Part of a small language model's weights: biases.
Each number is 128 + 24 x the weight over its row's rms, rounded and kept within 0 to 255. Layers, rows and columns count from 0. Numbers have three digits each. The size before them is the row's rms in percent of the matrix's.

# layer 6 MLP gate, 512x192, rms 0.12, rows 183-254, columns 128-191
108:157129110135158133129136154139146160117085115143120140102127177138101127138116126092143140153154159152090097113168113106078106140108120153162154149132112169120124179188122129131126106107066144
088:095080102150101111163113166124107097145141128123099131141161156164120154136112132134139122123145143145109103123145142148088123120133156129084179137099122129170152122108157160131107122098108160
099:132146144153095175162106152116165147188132115087118102153142098101114104097131127108119133099146129144118075183156138097132094172095151127131146098125120164120116125129138126115085114111148111
107:075103161136162165147124142153139110083150140144144131120106130080104127078164137122132114081157174141120093135114120112126106141082106147161073123178128126126137148142136094162137133074150148
101:110113129105162141124105094177107155115163116129146129058127134097086143097157161181175159152133103134096106125115143119114141113119142078128110140135154148116111137154134127128126140121113085
111:101178114147152134140134134124124111132154107128190111118142124089106124152084090144138177159119117140108147127089129101120136160122114134080067081129108102101111137099165159125151098122141130
102:121147122148137132164137089139099110088118117095133097158082103188152150090153125100124160155096157145112112106148166125109120117114155118122164096123141087136109135133151100162110138105144121
100:175122160165135123154155154130117122166145134104177105090108093183154146147142101128158120125131137110170172135145138131121112104125127101114152103114170124121131133113151123129147161115126118
099:131130174146161155133126128094121153142100081153128090140101117132156131113107118106104112165121143121147135134184101168143162151112130140111123077111130158088141137150107161118135088118201147
101:118134122136115102089142158113117134157181116160115111130134138186134180079095103136112131167116106124121158140118178115166132096141117138177126135168099078124139115106129176153144121120129095
093:101152097145146116090146122151119157129116113129113129149120139152149164129098128111140126124077135115107151142101163111153124094134098116170145138109095138121139096131115151076140142086072157
110:137131119094108143138109109114131147135138136174120073130157148142116161131118124135141160124083158099139129116186159107124174095073155157131164066064142120146117123075127109088118141143119144
093:156143139091108113152111156147126102121134103182094118105155139111123141090140117178133110107095132131143160126115136110115140153156159113151107170166121138125124116146116163115126155087150151
107:124162136180128118175122144154125106206155147144126113121136123107061180158136179099124169116124123101125122165119124122130110110184099134127134131170141149117078146114097139124104143140132112
098:085124092137099116125153150099109099086134131187119127137147152139110112138154141139118157129169126174090141166099106101150114121181101097097077122152117074104129148107152135141126131131133114
110:146096117158158167117110098102099098119106142154116116120108134055134058141115127124160114142125135129146170127130100137138115114132111149122120172080108172128175161125047091114117153108116140
107:091140110158110136111092110122146111102132131124097100112139116109143141142168127170105121162150105155106128118172111139155125131051136128137082137082100147139094139170133110142110127125134149
098:157115109133098109103131143153130116103094178122145151116149138088105099122127133132097131114188160124139145155122155110074145126126170145114081092130158082130138121137102133134123083159093141
107:131098126157132129081134109149114137126162128127137150111117121126150139096132135127147142135109126150157148118113125129127157187109152090138142132101138168126116149127108147131097099130137128
104:125095137164184158103109120151168108093173153123117175133151100075143154149169125120149100143078151146134105091132129136102130161113156133129163096115100107141100147101177094123109114107127085
102:101129117145156128137101119176153106081110139130110146111146115147095147115134125128113127128180148161125117165109122145092177140157111184107165134130161133161152148145164153126149156092135168
102:090123154141124162164119156102121107114141106129122143135119117034142101110130143137099158144121118120111106155123129083137127149116146136174108164112149131122090108153146109088112115062161085
098:123108132118102124134128122087126159147120142134157085139148168098132138120127125123142101175163134093123134060116149116126124093123167108133120109135110128181120166093123082136164097121087098
099:132130131091098132149102134091105167132128153128095147153090139121102126176167173113153159126091161130157124125155124146106105113140086190125099129129157160115114107135148111126119170115117134
098:128122145099113196139130128097155142104136100133150169166128142102126123163186140125146128111112096152135136115137150124121155143107112114106093137162102117125088128090108089124179144109114124
094:111119117146126141132130142142093065100109119158143170126123102114115121114171109130157109167146132145085154143161125117142096123146080121121112088112151135123118129088179077135073129107122122
097:106149134074144100129130099161099165124154124105103124151155105124129127132078167088138114149150121086147108108143146115150126120146119157164133127111133112152116145123119158124135114156147138
098:101123129117088128121132135141143119115144145166081092181124126159097113041133136133131129119127136144111143150144166133138165144133126154144112115085138168119115137141173140180153088126090106
093:130162137092107120103127149138137130140126108138162147114136107071165111133115123153131097102119105125123146103145099131100134129141151141091115119128081109127127168093121177096141107098152095
100:143135151146179114118100083132113135135159131135091126133134163124137125139122140137129109136107110174162169140132111158106131128143080144141142147111126187107139166115103120128129117115092125
097:120127112151110157116119153081141155146131153174088068156087111170093116138129141066096100151121131152122123145111158161108145114125118102150099134144169136115137133108122161132138138139147131
102:089149126155124128099145082132134133151195161130178141164144126115117102107119150156110138118171138151159138136128132157174105137154097121121141149142120124155152145123093140171117120108123098
104:131142158104110138119106123093088114116106109174131116097097117136104127109152111137144103116144114141152088098147122128128140110118154117124102100107121168125124157124150144132097200084118111
101:152103170106086111118148138118183136139119116119131143100110187095169101129140146125154133110111127126104133183122185155124110088105116138176162134100130103133126137149124161116118102103122105
087:093132102177118132105147174138081116155136088121140154148156134171100112191151160122119151108080154126136143128118127165130126133134123081103105137150119114097115115137106136125146189100122133
097:116163111110155073136108169125117165148085071139139148138135122083152106133108171137146139103133141143120101108161108116139144108124171145120138145127106128125141147141142143117127115119130128
099:126101112157096087165115157135127109126127117169142166119116129144117105144096107104076123139144126172108144139093122106157152178126152178123157135116129117160171128090111142127071093117139102
096:139129122081146141095156178089114162156136086112131123084138092109104095123128146083141116164131128113109146106155167119091154139133133156130128133120151133108118131132150143107124153141097154
094:109123140152122147100107095110104139132109140148144108108118138162132158125119139203083136148110093139128142149142120148157120133144120127165117139086118198093163133139131184144112124138149126
097:083161138153122112122138124140098104160105125104184111109095120169125108087097127130130068136135106129107119149133116116121131111137112183161089154157160154114119171142187194161153149096131129
099:141139122151111116095133153121114134132090095146127160072080103131121110145140132180160086152138138156100113163148140072143124164157102126113113127133146142112199160110157105134083121095123156
095:135106102137117149094140178134126123140169097188108139096081185120135091146163151110114119111164144177097127105116157164102153122135107109132101136123175113122108115114101122116154113088094136
101:119116142130123109118123141110129118092151124121113104172135144152147152102105134119126142136092135126155133128146143128132103130102133127152114122116117174078144169112170107168124126068178106
094:123183165142132091166148116117125116151111142159107130056148107119141098140104106136105149108154133150116144112108173101110144157100153141150116110118149104100120086104117117141158134094134128
101:118146123101130105137109147133159154118144122123117115130094165127131116095090126130149143125127179147116130167145165128125124105126138134101083144087070111135149116099113105134134142113190133
107:120105101130125108091130106121107134134146105150138106111115111141106132128140181179166153141134146149088161155124148142144175175093127158119122161130129128098089125106088154158128152115129144
104:162159084109157140125121149148167136130148143101100150117134144094125127123113127148096095161158173124107104127135103127119141120139131157146108150103160130128139151131144130097079073135132122
106:112105161114141107160126152138088119171133116120112123114120102105171107106117155120150108133142119181120095114140166148114091132087143098178111092130106139098134144108143106122144109120157133
110:168138156142132120133137166113151064143119141163116114128138101150109154175119142119104143122135078119090103175176073130114136140108110124128154140128103125135135126117091152122133077113099113
095:119100194113158107120120127098124160111122101155109115127108120102152143151028095137179095121144115119099114080111165147120147144100090148172120099114123118149160156098179133148130106129146147
101:109111111132164148147080102126134135092091113124099131197120108105154166125161128160146140094158117161144147120163086148119130139139085100109085133123103147142114110088127116079114120114083128
096:123145149103101097167108115114119163099115116117119118146145148106110132113125154130155097128098154128135142115096153171124128083104110144151151108101118132146173154153105137101118132099139082
095:126082135111122119124090101088138135112132122098101124178095107116090144131141093146146118127166155173117162136164142121138132155121121086111143120164184108137117088079121111102123113117171116
104:124109111154111129152101120108136139125154175152130143160134135159111090088139170190123149118126116121118118158128122141124077097198132117082136103141139153180137140103115153140158144100108116
102:123124092118141082115105162094138112127153069134107121118102123176157161186103153121133127079139138138141153142159150144116121144156111135161141118087144177145117102110153135097150159092100137
098:063150133115133130122111122124088118083128118174092102102111113078122119157114123149137142122123136125121103125116142168108178105118102149132124134125144127104114133118111125162143116159152133
096:128111142123112130107114157059091121152172167121117139126153134106138109142107116134145077113070139141129176151112074151104144139152111123174127131127127101130078155099139104130087118126122120
090:152139150112135133138160110099102182111118103149115121139146138129112112181144135141151101094134111164107098172148128082141115112170095099089117143100099114136140110115168129136116120116105141
091:120086143151105142132100127172069112123137159137111155086169165132127122126151131139152100126171136128099146143122114092109144127183120139144145094121156143117156121116158106116095128159113159
098:120125140143142125122115127093107116171128099118119108065121096124107139104108122118100101139127104160129083131180162092126135139087128150127112165123106105125147151166133110091149123136132146
096:114131096106116117083129149132131123120155122140138091143131132106143130086124155144108137107089167131149113148145141089090142174136090125183172161141102106130109094101126136155109135136134137
095:106142116121103113120151082091092116111124121164159122101082132137109146096084139104121145146111126140134138164172087097117111126117145119145069116126153169088145118096133099172112162091147145
109:109122132175151079111157113058104119160125134123097139127126190126171141122110105123162117134131146134156153120142131110154124155128140157147101142119129117075114117104108080136083179088151109
097:098122151196162146140129114116121101105150142166133087145111104106103151112110142122134137118130107124138125166141135147126072116067159125132090110132149128131151111103108126122119126124114176
104:136148114148159161138084135162119135159121187112119136118126102093124097140111129110153133137165119134101126144109130144123145142155108115106125140105137099154108105112104137111109114100101147
098:158108112145122116110130134106141136105121150086109128088140135125128088135103128124093125154111126114126101110118127128147167164092123118164102172139101109113079113136110141125129101104135121
101:116124116191127147114131104136149094154157094103120107099145138125112115107122129091106101097152104122102162116096148104120143128126130133113144082173156094150118088124158163093105161127160153
104:120098126145141102139136128109140094125149105105157086134130141128164169118120155156147134114067119128087139114124101172150127168176154143134143101105121141116124107117126084157173107144182142
104:123125141159151114150156095139079126113106122104140112088155162119126142168103097107138127139099144103146163157104169150090134117119146162119149177132134142125100156129120130128113180125127130
095:150073123128145136156110153126109121148146133145111136083139098100098127136174117158168148102119101128115129140135136163139137136134084148139114151115133167126148095133163152141138106103147184
101:155084077108126147146137138126159121111137135115118111128116142113137133187153134137118163149102135117142167110172140099109129151144188143113096109135099097099135174134159112119095129124164141
104:096153109119145145158087158160127124127162093153137157131103132111131082157133131130149121127121154120136151181160161145133109106116125137139114100124094104118139135111167132126116129123151099
# layer 6 MLP up, 512x192, rms 0.12, rows 183-253, columns 128-191
100:135148144109103119098132106142130112080149156132099120101143140164098111102090141099168112176131108148096141136116161106125172141160112098132108138129109159142151188116134127139126083116094117
087:154135131109099166143176115130131163159107130122137129109115134153181145102134137152109129136147133114108117111098133134153127129164155143099106172162146105090099098119162162117164130120151097
105:143143157121101106102118150112166110125130137139168108110125122127125105103136125072118113118140147162122087162080166124105090123141156143105098120119129140121098109164137175154091138106157144
104:149108125128135101131133106108118122157136125106123139125136132148122125147158179140141083134153172092123132172186130131180123177154151146122130143095115151127104133134099127162135114104113132
101:150138125131126123112120167113116138158113139113154090169156109136149117134162151107134131148145102120086120125142122100068146114104144154115133114084126103121116100103116203123102122144113145
109:115109096146138100126135145082089086133117151148166123115164131141130140139146121109178138127134137133113137110116097151115079141149123140198135136092169054137071159140147085137137173106116109
110:119109140108108140130104114086133099124116110109101150130148163157142191111089119130133139096100120136138113149102148130099144140169122092143100105202123151151125104142090098129111116086182152
101:154153106158119126162160138128094194134102102108107122166056122121135139129148080124143173131104144121156134118133153152118113157137131158116060163165113142147107126146107130106088147090156130
103:114104126140165162109107158172111059146142190143107191151130125129086117130095139100146141155136150100110131169100122082125142132131132124160130140073130118143119156115124134121089136096102162
090:138101150140112120137118133113140153122151131136109111098109100180114148131115094177119087128094092131137117149109136130098101123150148137137077140097106101140123079150119168118109124117160121
096:132105133155115076082143094167127148118157130135152168102125128098114129157120137186086159148166078127145132124111111128091126091133114125184147105146154115127147122149175081119155096127120145
108:161153092103136111169127138110152130185154143109131142138120142103108081137150131142107133128128123120129086104130128153130159127123120172118109099125160059131118088122100091088139154135129157
099:119151128179134169147117145141144171108162194139178164123126122140146080195102133135104143104135102109061116118120125123172170113100134093135120121085106081116144124108120161158134063143099123
105:127128134112115137115148131081125132129117098088102132103154097097155140112140101137066115105116175146136121140135154111132140079133143149140099126115068126125152141167106167112187074124083126
096:131109138151105134143191110066135172151115160119168152192104134124158185134129121123145125085147112126116131092154143125120114108102095116119151135148136121109127117124122114122113134074112141
110:130109139145144169113134119139121166135154143137119125157129183134144182128152092147136158133121152153120099133141149111137093101090070117112122102091122134125120144145133180151143123133140120
105:154122146112129136135144110089152140143113117124127139107118144121119140150106135159128151080106119094152127092105130141137121119163103106122141134159134122148115185123101126125085129161137128
095:153092180148132119121174075129157145123092171100140153140105171094116115147160129112102117106132150133095167143159142103115095167121150114152118116110105131091087112116122145112114104129085145
102:123124140133136104155139095098102145106154154141101125091087160112137080136156132114139115144133162103093093120155144128123120094105130172149153118138146109131138092097161118143160152110144110
104:163128146109129161130113145099104149114129092159128128153129139095155081131157118146168152116109096112136171119169093125139149115129140156125136140138098104129150072133108162110151113131101160
103:142155132147123097082135168124114132078104103128114123093140111149096107130142169134147081186139143154159081139114143149138133155113150101157141120074170131116126140109092150161143116114149104
104:093158153123151175082149084121067145129110108080140132167176135131129099172116097127098112140160096167136150146163150108150139119155112088116135129159123129134130144117143144085068131158136149
089:136110138113104117151134155104115093120139104128086134137089111138127156134134096136094139082133137133165128156070116134112161131077086144144122121121114140094145104111138155130126143135184137
099:113123113134137160131105116081149123087169143126148156149117126118139137110134106175164114137113198088146139120120074187139110145078132120118117086122180111076134104127182114158128168136125132
099:151107127141155073114137114093128095145124141158140099135148142155099122094132089126119115099126144110161098117135119115125101117102124191112124167125144177101123148126128100124080106148112101
100:097127107112049126107072144118109083133126122139144156107139112164150108130129142142145152163133164129145128108118136127146139173181122159115139163143094139153088113085093172137173138133149128
107:149156138116093163110131114124125138140106048098172143131106150150048099152186150161124110143151105116143175166080141177170115146103127099138125165140128132093136114139111153121136115112141169
095:105122172156139110128105157130124115125064136131123086118142121135103141143125123118142140098142126077129079163070122154113134137130123143146129126159168131139119158096140141154112140155133119
097:146083134130201104165140146175099117165144134078130135139166144122105143148120110140142139122098145116162133126097147121104097151132081093109127155090140142126116094149098126112122147134130134
100:152119113098139117148078138123101177158148131096136080153094184148113117096136093115159130112147128166112113134118115149118168090150093141127167121092090136110122079102135140119126123149116099
098:088082120107101127124104176121131075146156106108134170146124105116127100130119135109143165119168148114148161149157119089155112127099113125124127139116098119103102153089114093165129144169086123
088:155090120135140126138125151110138129125093132102126094123108099135121161135144106086061113146145093118154137126070120162081111130143122160095088156148093121135118146147072125096159146130128126
103:105115111137103146192129100105153157104141142131103100167140128117114107109129100139106154124071126126130114134107145102139137094168115092141191079119137125143138097131134114108143082158116127
105:131125143088112161103142128135160176125105143080105148106163137135107151081110137086081124119117145118097120165153122088159096084104131083149143096142149166135124107155119122094135132126124170
091:117172100121115136091159119123158171110135154138086149129112116110119088166171119123121151117138092158063118121128105147149117117125139165198136113110116093098152127122109129150124150132130194
097:113113120163165172176142099118113093134139112156102155120150135148098090146153168117127124106103098157106107156116141124143140078148121134126118156137135146140118140126154135118109095148064096
093:120066119118137211097129130148164164197119120122144067136096137143097136132097151136099137142142135097147141136103131120151103128137134130139120143142138112110134138177153104162145105175113136
101:144138116157093132129126119137108080105125133122127119184148142096123151124170129129134120110136096098114105153114168103082088092100095155140079111135127123155115071131126154117118143170137146
096:111109125124116155110133154074101158092131078127128108063153108127120123159096095148105150158101119132188138059161117123096134169180123132142154128109140153124152173134117162134125118135149140
099:163145160089111185132121099133130143112111125108144089184158109094121115110162122118120119144097125128112180169144104077133109148105153092112131122104143125126144129142111139140143082117135110
099:132095110113158148143175128147128125117137095118124103128138140158166117138098137112124137167107144120111122112143127174124121124093129116169098110109094143158079131140154115131124104152107095
101:134119095102143189135110134108171117139189124158120116134111156140102135117134176117116128089165166150132167131143122157089112086110164083102137133116112134085147142112119168128142125138108096
100:136117149080095128113132188113132147131167098122120121171106128142163085090134109115143153093166125099148135104170136135129140084164144150137122154159151144124157136107173165136116121126194154
083:143110114100108096149165105103138138160128177108109141122127116104148143124138149133132147125147120138131111156169166123122148107100164098159129169114128138132109138115138137131092118127140129
099:167109105138127144106128113148138126121147138131091171130153101138122144092130144111126121139134102044118144154147135107140123159137102129107109155124077119136110165148177146116104061163154132
104:128182167113156120099134091115124135136132091150134128139151171168072097112107138113127113088133081121116138109151126132138111089110101135159138128114111074140136150147190169120125096165104094
100:122138134124101164093105146113071138109109184096124114099113137121132123129168093129127139132059124135193109126151105096140092131153100144075130157125100100104132118119136140191137123113125140
097:147104146162129076129119147132126107187133130095121130096135123124137090114108122151164070127109145148144122140100145144171124142139139118128068115131128125145142093139079126112173138127154148
107:125114178143114091144112089149077124136146089128096156126086120153176170100112147101140130151111120153142125127122136179086128139145150125115143109154114117142128133115089110116152058123154128
096:102145126141114099096163143135145148153073097147088114166143165149134113097090095139143132142126123175164161099093114110111149156135170140154155136107147122158127153094153128120127141114098084
097:121093145120123085103149153125140145122148147146117118134097129155144122121093120099147110147112166095125116117100141121150126097164167147118176091143089094140111127149131143149154140114124160
097:102153125150117148124136146209067153108138114129148126123142105118119090150157148133103131145084123135120141115091140159137096107140156115134086132143124125122140121100133136156102126083139117
092:145098146106099155132106145138119137082155156124108110131106107146105171137126134129091087166121132128127136128136138117110116152121118065130166143142113112134119098150132128121149148101146125
097:116099103113160097124127142138120165143151133118113089163101159086162115149118129150161121147109139108150151159126153114117129128116144141129124118166095133134177081166125155116139096129106157
096:102131128109098130140106098123150155112122143123156159126102109112132072139129144150148156166144084099144127081113087146144154091150152076116041125163104128132115163125144114151092162165128133
097:122089164175117114143134106172113130098182128076122112103128157096123167100163109116144097160125113172167116144121080113127139166090123158133131116118098186137155124124157121168119118147135151
097:128098113143123180135081168131134153126111134160159124144111145165118087135142146127142147097122106073079158147112180109141148096135147127130127155123141141118161102157146153141163139130137096
091:129105164101118127131145136104136113152128085084068104130145094142147085109150110122147122099098127108155129116181138145120124123115125093122118123097110140132132127155156108097134133112165130
090:141109156108106126104153147097135138127095104139159110169130155104160118110129163133151107128102116151156127114063111128131141127135108147114119134151118081124102146155128145133142071134164082
101:151130100128137135134137136137123117142063154136168133176108142161149137132115126118147126144118126104148172192083122130168129127158142152160121134133160129128122140124111121122123113112109133
099:137142102110109144125134152116116114188128108119177131146135092111122146162127123065161107153140138119101131153154086146124096123117133128119096161078136152161148172131107095118111093128098148
097:133093123122137147123162129123115100105131173136171100113135171136135148135083102142119130094160147171146125143134125115140122120127126106160120133136127119154126129146134117166126108131147130
104:141128138096135105166132122154174143133113108147076160095134130160144092109126142108097109069114131127121128161137125087139115151143159166163143107125162126136082100164150139101115142162169142
097:175128165137104133136137128133147165099133104089144163132106142167118122139137118148090144157119121116119087119109108081116110174154127117113170096141161172102101126140160106138119137160158146
097:131167144151124128141154131087110131127115097145154157119139106142139142149123128125155174107083129106129159105102108120128153186103158111106116140154150172139150123110078129169113139187148091
099:122127144162100125150095139142115143142119129089130121121138101128123148100165120091159098168122094088140136130130141124139132133099082140151096154129117133109158126137115133137127125178125115
103:123166110115075129126175155149149126115128140128154123110180161151112090119090124117115155139131128119119121135136161120126105099179109132134135111170138081158108131106187166148089117122124117
107:131155153130124129123158156181133152137159069124111094075105113053150149120154153152096144124162094147106143146099107141138133111099098117113128146074140130110172093095131140122130144161130114
102:115129156088096090094123097122161129134182119109168132100096107132089102108179144097140168139122140152125123126133152128135079171125126127108082152139131120118160128155102132123123129142118157
099:096189094120140163179114109155156149126172151095089146107096135090153116130140159139119138112160106104154124152122144114090122137126178126124124116144074155129172125131158142094156160118119108
104:165143161126144131109112131140116124135128119119157143103077148166166119135105110084144112096129114162149134144132126140166115102078114090134128112094107153162125123134107183125147152143114152
# layer 6 MLP down (transposed), 512x192, rms 0.0411, rows 183-253, columns 128-191
096:141147100164176108131129116144100128143153120079122116138139106151140132105162085116103118112105095121121097089166153096113113195145169148127146150156156129143143108133131126122145130102157128
109:123105160139114148143115156183109124121106075098131138095124058110140123153090139144142120149118115168095159134104144149127157123092151147130123168137155155110149124162147139135114080115127103
106:141095117141112114150127127108127137129130110119133130140109103140137114112143126110143097077135137142145137110119138135118083159167145158128112099108105117105148119113111157150048126131151129
109:125120160113119118169155155117116099128109093123132129156127122156086119114110158120158148109122135107095121140138099119123129162129173123110172103072122124118100106140106122116137137129146166
099:132156097134079174126108185104113128137123110125137162120126127089111135151133130099125141126116181160125157149124143140089120134128149103155157128122138152112131107153142139110109099091107105
112:146151139143137115147100118102134137092172164138130091091130133138146166138106093155142164121113155135151126144189145133171126096130137137120123090135123109084143136138146147136129167097103157
109:109129106145140143169121105173089120100129104140155120147107113159140124130145146161164124139093167141121114130147148098133112182121122163141151141087135123140095124082144162137157175131086108
109:121126117135151154120110147158136126114142124125136081130096146138139107113171141123110061157128106109123100106140100130103158109126149064147072113152110151139083136125142141129165095121133105
104:108154138157119134118128169138107171163140113122090145099106145119129099169171052129133145162131132174142127110149098081103099144075117069121114138123107096115101120113104110140122135114148098
094:123126165134167113134179116135150145087115152143139129168168135159150105161167110146152142137108114118065082120163122153115128079111125143130157174127087153127094117098131133115129126125132114
093:137135169107154099144135122174145092125159130116125115101144147122140120138111145126161114126158108136107138040120129114172155135119120144118159119100101124093107130121157171095111141139107144
099:114137124188150148112097118134096124107138161141133120137109132151133158133108103119174160114185069100123131134159101129108118130120131143124074103145146134090169124111139154155098137106143127
101:096117130157137107127140131127127157134131149101169108158140131140140130113115166136138122104108165110103124155134148113144161138141131132118145155131138134093112108103120148170102101114116106
101:125142136124137130117144128118128132149121166115131171114089156137120155119164104122145162128106123118137091083104164144137085124127108115103113106167140122112120134156130113065141131102135136
096:117120119148118122118150179143110121121137123105150128135148095116124121128115133122139126145183062187137099088086119106142116083119150083144135116116115149138144115085110201126142106126139150
109:109181106150087127113131114102102134129110120132133121128127121141106133062160129139151132106176135153119134147139095127087126184151115112120100185088082115090141140137117135139113085129141124
103:083106112118118171138170147148163145135101126088104114119141146116163089109097117123109132181147104139149096103147122116144117200114141116150110123137148164105171153135154090086145127119142114
099:141104112160120133123151119140120157123072138171113156135127153103154122103117145150101109109151120089118130127108114122154103137149143080108120129143108128083169139161097138129108118154119164
110:135139110109119187112105135145144129174106122138102089135150151116093117105144127094099123145129088097123174102148115168103120075170125148129144104102127119093134092118165124125131116188140154
101:125124140068136078129088152148137146139141091090108120183091094120118103117151114116085125118137106144128163133160120125097098139121116120124143169096116120128147112140140114131157091123136135
094:158103169157153117121092166110172154098153141121162117124139091091083100146078104152131143122127095091128101159135119115124100148122148140104142133102111169087122156156097150123116146119122103
094:112129114133139106100114140148121154140112142150094118118108106134119130144095090145135144159187102146159156099137095135109136118117111105164116107161170090116155104139153089098118158118125107
094:127138111125082103124150150117150113165140122146124148115139176135132156110106147127114176120160168119165144123134145157109143105119156165077128119131128062121080153159129068115169141125102135
099:124091121119155087147139140121131116108117130077135115144126169152153094138133117098093156118101085157130105123154121103159126142143172149129133133155109130132139099130081161063100154132109109
100:135184132147101147092138119134122136107136105185116144143145118142139098100110139152118165136136155155117112135150073123132128120099103109136175100105135117103137132145148090127175120097119124
095:131093158109100173093191114131155128140133128135131126104109131137146154119160176130124117116111120142138143102130139121127142144127142134125142145180091119091151150102173110169125157154177129
108:185083104124124136111116120154153093135119157098120151154102081139138137106158147127179148071098101141099164109146111133166129134116097137129105105128156139144144162133138165105127149092113086
093:130141147132119118139135158118079096133122106167097083183133152138112174159133090110112101123133107142138145137091182124101143137099143121129103162113177140139112133164098170105115102114115118
102:125131084136120189136088110111138084111124111168080101141117087156101140135127100112142142094141111154118138119115159114159132129157123101156081109115147134136096072115118147121116110139088103
107:127150099071109143148130138084155148097078085132128115120072091148159148107140134102129130117117127120135124139183172157135141124093134117120146120100096137144125124131101100137157122140112144
098:116130093107073093177091110120171132131139095127112128101125108119133112119117116169138082168150075157112135143139154127130157167085120106125134116145107131116135152123103117135142100136168159
090:174144129141084088106127132111103124111116107170093162050145127107157092112088155129139167124119146148092098145142098121088136121150087120114138144093062169118126175108129121130118128111163111
101:145118101091102098124137140126120102143144112128145133138133142175164156190121144149146143121121141148138153125154146147079135118116090101108096164152151142094133106094100129113137151072082148
098:125167108130143138153092149128121147115107150175150113154167156120109079116138129143130122108111137099115136121171132100178133140171151130145147163124130211155088152172125172145089128071147123
096:157093178123113128109113128138138105134142166132145126109110134105155099096124178134134155162150132154141164130139116097141120131119127107137163162133134148152157122127136191114112129148101098
095:123119116138111162100136172183140096138098152135144130124135139134155134103122170147127116176076165134101118135093125130091082147128175095140127123094170117166125103100107120124120122092122131
091:096121099135120103076115129136145097174164106114128125162075115164060115110108180103093115149117116138106130154144181098133139135167140115120136088150165133122126112173131139157128118128159144
095:146088154108159130121138130103073160116119070174138110113107148128171153112154159107133149087111159136155154116151080105118128129140081143135118131132087154131158155119092114140148135154149144
105:109132145169156166136122132133102121068105110118167104179073149101110171156124099138145082125109119128116142137136112153082142120115113150162129177101152126091137142094108114152144160147161124
094:142130159127040114116124101098153147114168117095115097153103123139143164123132151120149159099131146103110141123150139163147143133136141117100113142130086161089155136153128156087099110155128151
108:127141159113135132132163102125099134123132087118146125135112147082154117039144141187106147109165111128124136177163177120130100118139153160129108116112106103135103119148124144083135078138098111
096:107143103157127100111141151113128136093104137132120121100131107143165144165139126096111103133153133124118115145108164115088149133122150089141141098114113085122161103132099200085132127122123114
094:136130143106121082148121182123164072122129171098102162182169077119112137054131113109154102150138126086123120138144144159137161094140131106105112145121099180135119151139116139109161135110185137
109:150130148145142139145142107109125133101120152138167171128136152137139086146138139128142172154168129111120153098124097101069122105141091129101144092127111112102130162101156135128098131190106119
094:155117090086140149119114132125135148149104155147094124127144166118145130119140153139099126155108152150085153119128163133182091163127129167128125162139136127151113101112167137090144126109109110
109:159124154163111147155135119141145124132130137109115163082123096118150140123131140131163163140142149105121143150101144146101115147134110111070108119111116136107172101166135102091114143101148108
106:184129132118132113129116141114128113149135112123164099162126101143180127110160105109118127078140105156148119125156120119108135107119126164148097151194099121139116090144130128145160135128160091
102:162117144118084099161158127150137147131132152091082154166104144183138138119097160118118133103152124134133150131042085109148129127133109172114122122126135158125173160121137113138139152116098134
105:118147148157106106143125102130144155157144166123137054135125087092075100115136101125097114119121132138110128133145168144131117150074152152163171136079135092107107154141138150144175127096105141
090:134099171141148200163129115102143095170080128128169154140137102111111082115143094143111116121111117157169097113130159156118097085120125091121105111187152111121112121141141140152154130087103097
103:130115122146094125130162131135143144139133117130168164086106117110086124108117129148153168131125132121103115140171166133141166106159145159136098144156145166124102093131113128162174130112194128
091:079126163109108172110133113170100111088121181129132107134104138119123142153146134132113148150129131193129095144112177190127131113158157132152123135156090106120157109123102149090125125119112130
092:167148117106146135139136127152111088139142134138164177130117136101158110162123158149137147129116116119128114109114127160118149143094125140133102135144137090107108154152143122132123114071088099
102:135180098140124125132151167105124147134074108153081156115172149162125106137104147153127143113095132161150096129149109098154190127117130103159143128138110115081128137089168104165152114169177149
079:113171134119123138164094143096176155113121096143121141135096115150141131145092167119130150153112080090137082072094131077109122097134119061129139124171106148093133107159156126137152113168059125
100:123170135072165153104113125119124102149132163165137113145094149109143115139169088146090141116113107115147141117133151174077145079145113126125161108133116104150125164152124133125110155126154142
105:152131149140105139159101120134153162148128142152130102103149134177183147121115176137162137114092168117121081113130129105142100144132152112091135147084086133106135143134145083142162134101130128
095:145151107144100177152135144152095081142153123153139147171077124110118110116117130171108143118137099119154163123138122123129027094116114104118122185108155156122149144123141120123156154154107130
104:109134076127120140161136140089170112165159121113132162126174145106125123139094108131106141113129144116122107126115130133114121145160144145117169097135133137103059147112139111101131104085117158
105:157083118140126110112110136136153113095197093112095139113098113127145104117101112140117168108150108096128118086090148104152149096120096112093138108134142153172125124140150123093130159142154115
101:130116098103104165124160138103193119124128127146130124114123100106142166147102124123106074104158113121101125165080093173141124114115134080104142135171156118175113136143101132170103069127153115
095:178083146094101139104137107090116106130111104088104162123118162118129145112147120103138142134135139140108144091117166140111123145133134104165109147137126144125152104116120163182151065144133101
096:105083115135158147151109131080166142145182112117163103113150131128128160121098152132119097131141115111107129097105109143116149101099134099134087136172118138162106100106154132136119159128125104
105:147106137142121143142130146098092123106112145106132136151151109106140155089167122128120154100186151169119098157135099118153128106088189107149090136144138119130061134144136146129121092109126127
106:127104140180089113167146151095137142122081106143153094120087064138129127113119105130107124148174158152110135159105140150124135119077110135137129199118174111125144124153138159118145162120137129
096:126142119098173093125135110140091145148106139113177160164102123124123125137128109141173116133158133094100152075170149103125085104140131159142099170148112112141115145134160091108094131136108112
095:103122138068090099141131132136112113127136112095111112179116160083120170111123137133123172127121117167172109163136105148153114121106171189122117153102138144159108143104141124126096122106154157
101:118115102101101123145147110154145093126190106126104132135082105093072142142117123108124121169079161154135124102117139123121133135160144116130150138137160091124112098153110152159117158135139135
108:139095135124135091131161115151091108173128101142158124115110134138085125166158115132102066140121081116109141114090112070147126102115134124131142116132143145175122125155127128118078115151181185
095:126083101184134127136080187132128128135112138122127118116057142122119148165130134098130121169149151129088150147146136118099129124133157132128116147129160155132115155147163144117133152072102137
103:119158078160132137118113152142108153141069121140140068131090124147100106120101125130163086126133115106146164192172103161127093117137117119168107135106117155127134130104136151103150118133108126